config = dict(
    num_attention_heads=2,
    intermediate_size=384,
    norm='rmsnorm',
    attn_scale=0.131,
    tie_word_embeddings=True,
    init='trunc',
    decay_shape='linear',
    doc_mask=True,
    dataset='wikipedia_en',
)
Each number is 500 + 50 x the weight over its row's rms, rounded and kept within 0 to 999. Layers, rows and columns count from 0. Numbers have three digits each. The size before them is the row's rms in percent of the matrix's.

# o: layer 12 attention output (transposed), 128x128, rms 0.11, rows 42-58,106-121, columns 0-127
# v: layer 12 attention value, 64x128, rms 0.108, rows 43-58, columns 0-127
o42 105:488350359516523441428474474592584530456529555483452523538508467476412547534485487524445517385507470492488476429527465529490523473532608419560551485519467507454515477475512458560432481436498584481413499566436481496483539436541464492499574470581540571483527521609506466495510511442432531541531493486522460501521521529531528550575589464601474495450517448508376483454582427447499459485479
o106 091:506658637485479565545501514418442487558469435502542503469488556499605443461474519473540504620480529521528516587461517474520466530486402543465459502473539523564512498510497520423547518594515399519585512445573523505504497557426520493499420545432468420519487481397494542497507496568556470453489509532472543494471487488460470460429422569418530490580503545484607519536433589533508581515513
v43 096:461534486517504431524541507553544554530474457469346515576392517497539457488483520541542458503530471500495513442475462524519598558502460417504532557439516548528422567497438504499449527521553533484507586513485463378501436485540607540535471483461513417452540610417475595463494518461480529458560476492537539606448396496549438473392517540541459570433579538512518490549443454464432504447510
o43 107:477588522511479496528516558534454584579502491565375483570436491563537427445524612512493459489512465459483439502541484540623600523537442524458502529505559473529499418511476489571547537480526487436543550467509434463489396465629549497510525407524515396501477523543498516427505558498443516516524431510489491583429490565599469452484535518593388470443501460475476502500534531479408477476567
o107 094:537402475495510516466453453467549426425494501440633535433575517436507575556478374482484566512474526540517549509473517445372416465454568469516504468515475493479506574503533501445473438514491501571457430508479559535524621535403479501474500571493476576502522446467520480570521444510537505462482573497489509414554543461402514560502448460418627555571509522524504513513470454533604517510433
v44 099:447509540521490437476548517425512406556491520564541500484433411510546488518532534462471540567515529538469397524491563527534546545470502565512533432397504567509520678485486442457552581541429451551489514537473521496511441503544432494403445494516548456556542553535550519561540536495547583467586503445486500501446521553551541512496446520509584448500487476466494332468556576399554506520536
o44 103:490514478526605438508584479403528510521489463464494544410505482508438499484494529530460493514469547544428420525537579463495541499483453492561416456439579553498528663549510473521489520497470424476515456627495552521464456530520437483505494501523512402445529590456529482458525546485533558533565589502449575485543516586555498514513477463500636428474524464436488373491476582396539538506485
o108 093:502499511474402594500415504589469503498494527526521445601495515488557518542497460490537505463530453430581566483460418508490461489510535497459589549522420462518430336442484511492481481486544570535474543367522435476518541473453562532510516512493478602528488405514439517528481447496484425484449414498546432496498471422425524498477526547474374567501482538574525615500515423585465461529491
v45 105:516471556523524521486458448524482510476485462451541518584484532429504405501642569482533478543425471466460439539388500486450464479536389558462560354511451489505450544481548466527473516447468566477562524470431477527458538429543475417459600504573565402487460438467454512424554531459479512498547534515516526519519534469526535593526418415515548497449493533548494500534455417549515461497362
o45 110:511456594526523487555433545529410513506482533368543527453531501498489411551507520484560495504455538517420438461397559486469525542553395513504571427483472539551488517536574464464480555474500596478624523403485477507502525495488502444433622540584563510476526473430480551424596512486449563475471527571453515596474504458403481553535455408508488481477543532487470488538469463569507495497400
o109 102:492569413457479541418582487492564488503531488601468509569457503494519583446483481503440540482553453482552548542587453518528474481441619488505438594521488469432515468463427523533527412518491389537402501581493506499508489520492503558588399459428425492508479526562512455613421502523523422500528439452556489448528473551567539443447563597492522502529480433536506498477540541418528501503609
v46 100:491532480548481510438552486412465561525483479545538562413512520474393514442520463576509650447499517587505572601486487557544424477501520488505498452365495521494432487431537499555524603599461467518512478547513458523560506513428486486472455461484603433492541505434436443517501462500556434538602475505456488532445504620443481505448640463422517534506546512476464494495487550493514438504477
o46 109:480540422517508500390544542456516482513508429532580626491492531470437487446541464531507628496435564550589485536523440490553453473548557455522517519429512590591419375488544466550539560579445525507490539453502435531521483487505488557468472432395501559479596491488560531494564471447581499449631461543456555513461506566469508547491496504451485391520510449517481436472437513499551475509491
o110 096:530452572497500490595458458528519491473491588451419390534522475500584535572443542462493409496574444434420515464484534503421555522476450545486486490564502413423586644489451532452442422396540463496551442562487549462456510488490525442532525582580497446532413500519437493526471551546455492558367538454523458522554509441519491465541497484544512611478508556479497548533565517483473512482524
v47 101:536433497549554532507470433476463536481486412513610423426514356474550445525489510430534519535500584494513523522498515383519533481532500414520491521468429467527614392462526495588540543491491476500550573538506527576474501465549479497539474568490558585471515463519525614491537577525537566407485574491487473445523510407528477534514475433444606491488571590454497596489517512462454565515514
o47 103:467476522558498558507422420458468522484510492490501442484544427418562522567500546450463430489400539550492484488523451347533496534560567374474466536550463497536570511459502519629526537484479412429505502462498516480495489509442536432569507552514476569501481524622504512465526570467474535473513515420508536431452462473530422460390571416382553465527536582432482496446485522457521469530544
o111 092:517526459451512445472580592534517476543483502506476552519498569620432488433496491539568542518570462467503514504496555641475519474446425633486512468449526529478437520511470501367479454527536576573476477542558446519462486503558453548459497435473493425470523478379480482525461428539530447534494481576493471567546515548487600545582429580599438535461445435573525485559518465544477528465485
v48 107:590483493480524564432583518554515492469449536534482507369510523448492518573523491452435531436461504605449401497490431429601538458476511503505459349471484531459589565472516513562535472441588459532446470483525517413558565522380539619503483461534501523526540539495533540542417525534525517494507497477512508425465550512456543482567561418522495452484539431517542555495409402536488495527520
o48 114:616481457436477559477514564562515519458477471519525574475508534468464505504584486412483513407448477574474441538566461405508572490481427524457475346524536465421589541512513517517509520432584476573478480485521514483599560555450525559586510491505444499515549509511510485537390476473549558473425505443486511524415430514498591458527534477523559421458501500564555549472443361513493455504551
o112 099:381528534557517454515468448440477483547532532472485415534485447553539500498437529588534459581550510414513584458436550600492414508529571491529509658507474519587431475480485494478501504560420484448514512513494481520400448439561488445401477510490558492498453501506499517445630525508444440532544507548514495460579554497477391545447473523481438568540513494459460476549509639497516538506454
v49 104:581546556574493415596505545528498537525524524541539476582481496478538530517439493555526482631576499549470552506453505443529456392508508529506508548500530523412422447489502446602458460435471548476521454472505453464443642426438452565541527521485443486459548644443563510512570527535561595513457487460585539452490480501515539436527482434544437514472480470560497429437463556512474504577494
o49 108:468550571518482524599516390493555594479563510476461465558466485566492448523516505480488561572581408508453517530446488493544510472562470556578504538453500548481481523509495418531415490517448492541459509556552439524494638450396560588547521486439439491456544574446569487476495561569552563515462458445552437516510470542534511501488474373503467548440485562501464349420514475482483497545549
o113 095:530468444490532473377489603482453394505450475500554546426540508426512575514476512523508430423415582478536474462551507517443493522475522463410494490524481492517517488471520585461561505471548518457542485463439561475494359564584433407449486535545571508520469432538441529533482466416462415505548523555443584495526542450465507488529529634471538479532500480491534647589516523485512479457459
v50 102:459511519571538511487488488467454534501444498470373550451507417513488610460442522497432471511519601479462513579460560426542493536562497477437577598538460527484497524506533396444478460505540456439428505527629467395544458433501444518499532486471585445465481487467429356533578516494513477449517524453501491476488481433500520499482410477524490413453570518467586528514495567635509531513512
o50 105:486454504463543486505518513530418478484543502468398537435456496551459489503488536477410487482530623587499436557533571483539410557548558419452522505595470564482523527583485433490486428506505512500478426510585463507511534487475508566552510512488477434511447398482464460592573526502499414453507477504554465440439419463506538474545418545563466406516580491441538458495460586623440447561579
o114 091:513564493486456520524484518481554498521457524523607466544540507498541518502527483499585511484505404420498564431483412505451561436466434595560491481414479451502469482423496571505521542494524469513536566503419549529475466514541502443453480468531500548484571585503525522380428460488478587532501541458476561577597560525491473531441590451432537592508427502559464558549538392385572555440421
v51 102:552485508588534525421498561436536511484497540494564447513464565596550409452506481488414493564500549479517491472429436528466551649454477476435474542473503545400477484524486615415600524435525445500536484568506537497568486463390487484510492447561553514424517499426468464485536427435551463531472544461460436470550522579553398521552432461451480490564539500546428518519410563488498454498478
o51 105:553450493518548497428494520488541525554505533506456478515477538420531527453587490581447491561542510478526499500423498478437493587380471509415425547488539537480399401601525564488563504398506437483468510514496462525537498495406501542502551552571564515391551545464465456464538488494535500534530502462468419415572427501584434438512399528436512480528494511604563541544457534549558407504436
o115 096:424532521473456536576537472512475461434506458464540523481493466568463463529435510422557526454488484499498497507579509538565490428590537489604573454507440450492574608397472429508456474606507567518537497489515532479441509495564514451502452441440432481604458451527538533538470519496459479474461480521523568569448554508401570549489616495582505493478526458390433455474564447464420604511563
v52 101:572414436527549599512628564449491484565519489509543529526542458432513539519451435572473543525506499460481485521488520561506494552539606509472484497616474594512432556478551528492438486521465486483484516524493578456422476513571488554498525446502527556580506577421446559493530493521530492543561498568398562571504545508555584552426526459591549461501494509582447543425547408616460457485522
o52 106:626459444530535556487537603405438492549551546432538560489458483472501508455449478517484566575518529476467524411502459624529460534546577499397557457600443467553526523459550510507424428460485462473573590503541607458475460523452478505479495494519508489563509536477442576447492499532579484510493504451472525520435564574549599403486579469475434505509535455523469396508550427553498485484532
o116 094:393559553500466446501435376574572484447447455560460451522531503530523525548556515480522469438489470482557494584476554409489532451453406530590463557426549542436462470539460489490547588516509530546407399509450371545522565477553511484524524513497510516449486486530556439587477502495393513514528506528531470485570418411452421597517473514521566520472498547488501604500451553439499503498460
v53 099:541495517499469505558511574585539436522509406392549518496501559548463568473437513477595508467579443534557538559475499499447561500519435522515385409529501559445494428470451411495533549430528465499478544563473483561526480557407625460426628431515448497495447523471450457500561447567525481463477532475454573463526541492468488478381495587517574517510552458474566486495572533526478506447539
o53 105:522447490466475521529530552571451533460538381438384580500415536525549543559457536552564462511533495401507440553477492503488496503563457457493307501525538515466454494490456435597495525518482561527431536522488536536492495525434598418404545442469477569555457475451496482493574436515498540485476520376488509482542535502478515466386525559546575537448550461513494465490520559501558504424468
o117 088:476550500533535470466460434418539501537454617585621437500589456500462461446513478443447483495475503611460534453517514503492506510477556516480682491508468465521573499546563573429509484474542453456563446473487474452510490497573423586572419546530512429464529529551517493491428556493491487543541476613513479491447468491496456553633467411455426465545449522498507529509465442510448523570512
v54 102:507502544442524564601461496533520563439513536482459485556476454512417477559555528532526515496444555580437530499487540443485516523365557556518488430568520505512542417487491525416517532500514416506503448508530492521420441618569448521425494470413522542503444551417394534581504595524538513629588481453516525571514520442470456498501476491454473496578485500577501557541459595400484505505552
o54 106:538468394467461502553431486487480523403536520469439445492499556468526525588578504477592431497542557528529531487494528514464538513433542539497507508581610535496554496491500551467483490516431492500623424548556399499444479627548434583423453488427429529489507560420407532555498550567506449536539545505563523558509457445483446473531540437486525485611539414569435516514488503486541458529572
o118 094:439535611562557488442578511505536481597456471508559517519533460550476482421426522506412537537460449479485442511499481497546470511569458447508523513414390476498443512486503482545514482492525491499388575477464582487518497379454563418597538515566581460508506421577582478477496442436501526442451439494423483406493529563517550537475447584492454520385483559447552465509526479513466564462430
v55 102:555535554495409414468491439451506494544517490556487480503421576573474499525466458547554538594546525431418550524474519524611438543500550463458452423515408440563486531451529500482401590418490510538467496464577482483481536479532589578483479508510444352439568438520575490490495478486481433517496499441524529547534536472501517455432505448350450453537549459504549591489494538461507503575487
o55 103:522544576542493467432491466534536493453486497512486512483442530515445462425529476619581521456509523577436570550454601544551505479520513420408480457469469407509469531454550548477443557432473552543452447458533533459550583457495483507529405478565427439494500410500666511503507504509414503541519476435566520570542503479487471500469549416426446477538612461554520542539471556445567467537565
o119 096:476442431443534517589477528465480521535507517497522507526546491492561547550463512390406473508484465425571415482545419446433498525479500541632533547546523580472567458561465423513552454575519447466553558559455460520439444536486527480470588519453566543513510585502341486500494500508587495445488515553452474409461508558509527480535473580570582530475414523455473468468519446541429544483423
v56 093:537495564493486564530453484503498485425572608462423563395571444430452504478386472498571500491460573475589507524536428500489540463463554411474482547457492461427504510492490516406479513497560448476513520549434613564455529562505541478506517438582486428545503488441516542472497488513520472447615584496557543480424450469490550554387479524518491468437391476490566474595503489528422523544456
o56 100:611484522569468502508531523545524458450542574434437519505474471397460384492399476522544506473475538518558498538609442567435554538462495466481528590471429557399545545418482447485440514528611521450546535550490452547527536572520529426572476405530510486485498483491415524433497481571539453485586473457534552486480512443524539563439519633487511537497444518465561528582465529524469546536545
o120 089:411535500440541499483510505440517521528475442550551490479561507601506624525597514448443500508515480518444467477404593398582483455557499552534490405477544474589474460532484543505541468496367491543459443454536550459458466405482473572422528580456487509478491475524550481574491518440442520525420534540450449521541528579520483409581486369519468500487514520556431483446566475441480465463465
v57 099:508469514529639514510465549589399535464557616482589401532454556530516488430538447541561493487551565549477467589479478507417517428531569535535496431502448481568434537485424581497455557538513462547536607505546513471544499449531465536493563519567479499566565484512477472581501564566468425460547626603565500502406495500540441549511540583482461522491523468487497523514483495484496549552491
o57 107:546486589507563535525444501557423586500520479505551464470491577536453468492545516567566463574490525499551502508483484481471530445504549444474432452434420549536439450500443559465483581527439434586476639574494476444528472484533433518528541506589453523620530502519491433552483521558504486397543630575590442429442549462581449516488505535525414492479496509473467476485529452422494591519515
o121 091:455512423475397450484533492448589399467485526525425534511513459473530540504468465419402569407497512486470494500521519529557471551521457527533581533598568467479577519498576411535512428487538578422515376440510551561477531514469584499479451480420527472390459511489507540433502483490507535606479367431435555575532469525467527476497471443486573509542498496525509504537490562562496403488489
v58 103:484503494503552479481520510451525459580423544495486564524486449465504505516535491542566504551471597556529563496535508508503408500482471533564463530498514350496476517451436535489496480403503473553481541520512585444556516505507450522417519507546547565459486471554499558473464434452638552546582479549563427493579362571426478463493445515543481583557506489394520537451544370457541567516439
o58 108:537480428527535466491496518425576621619399500511538517543536520541506557500488452493563489507397503499477480510556483376500493514534519461543426510548566474516466487471465475459407493505494506502511473577551482527472500462545535471543538501558399475571470527562522520483503435430602555580562408594518440512551425571439487460490405457578482583597559500468560542519465465519458584553541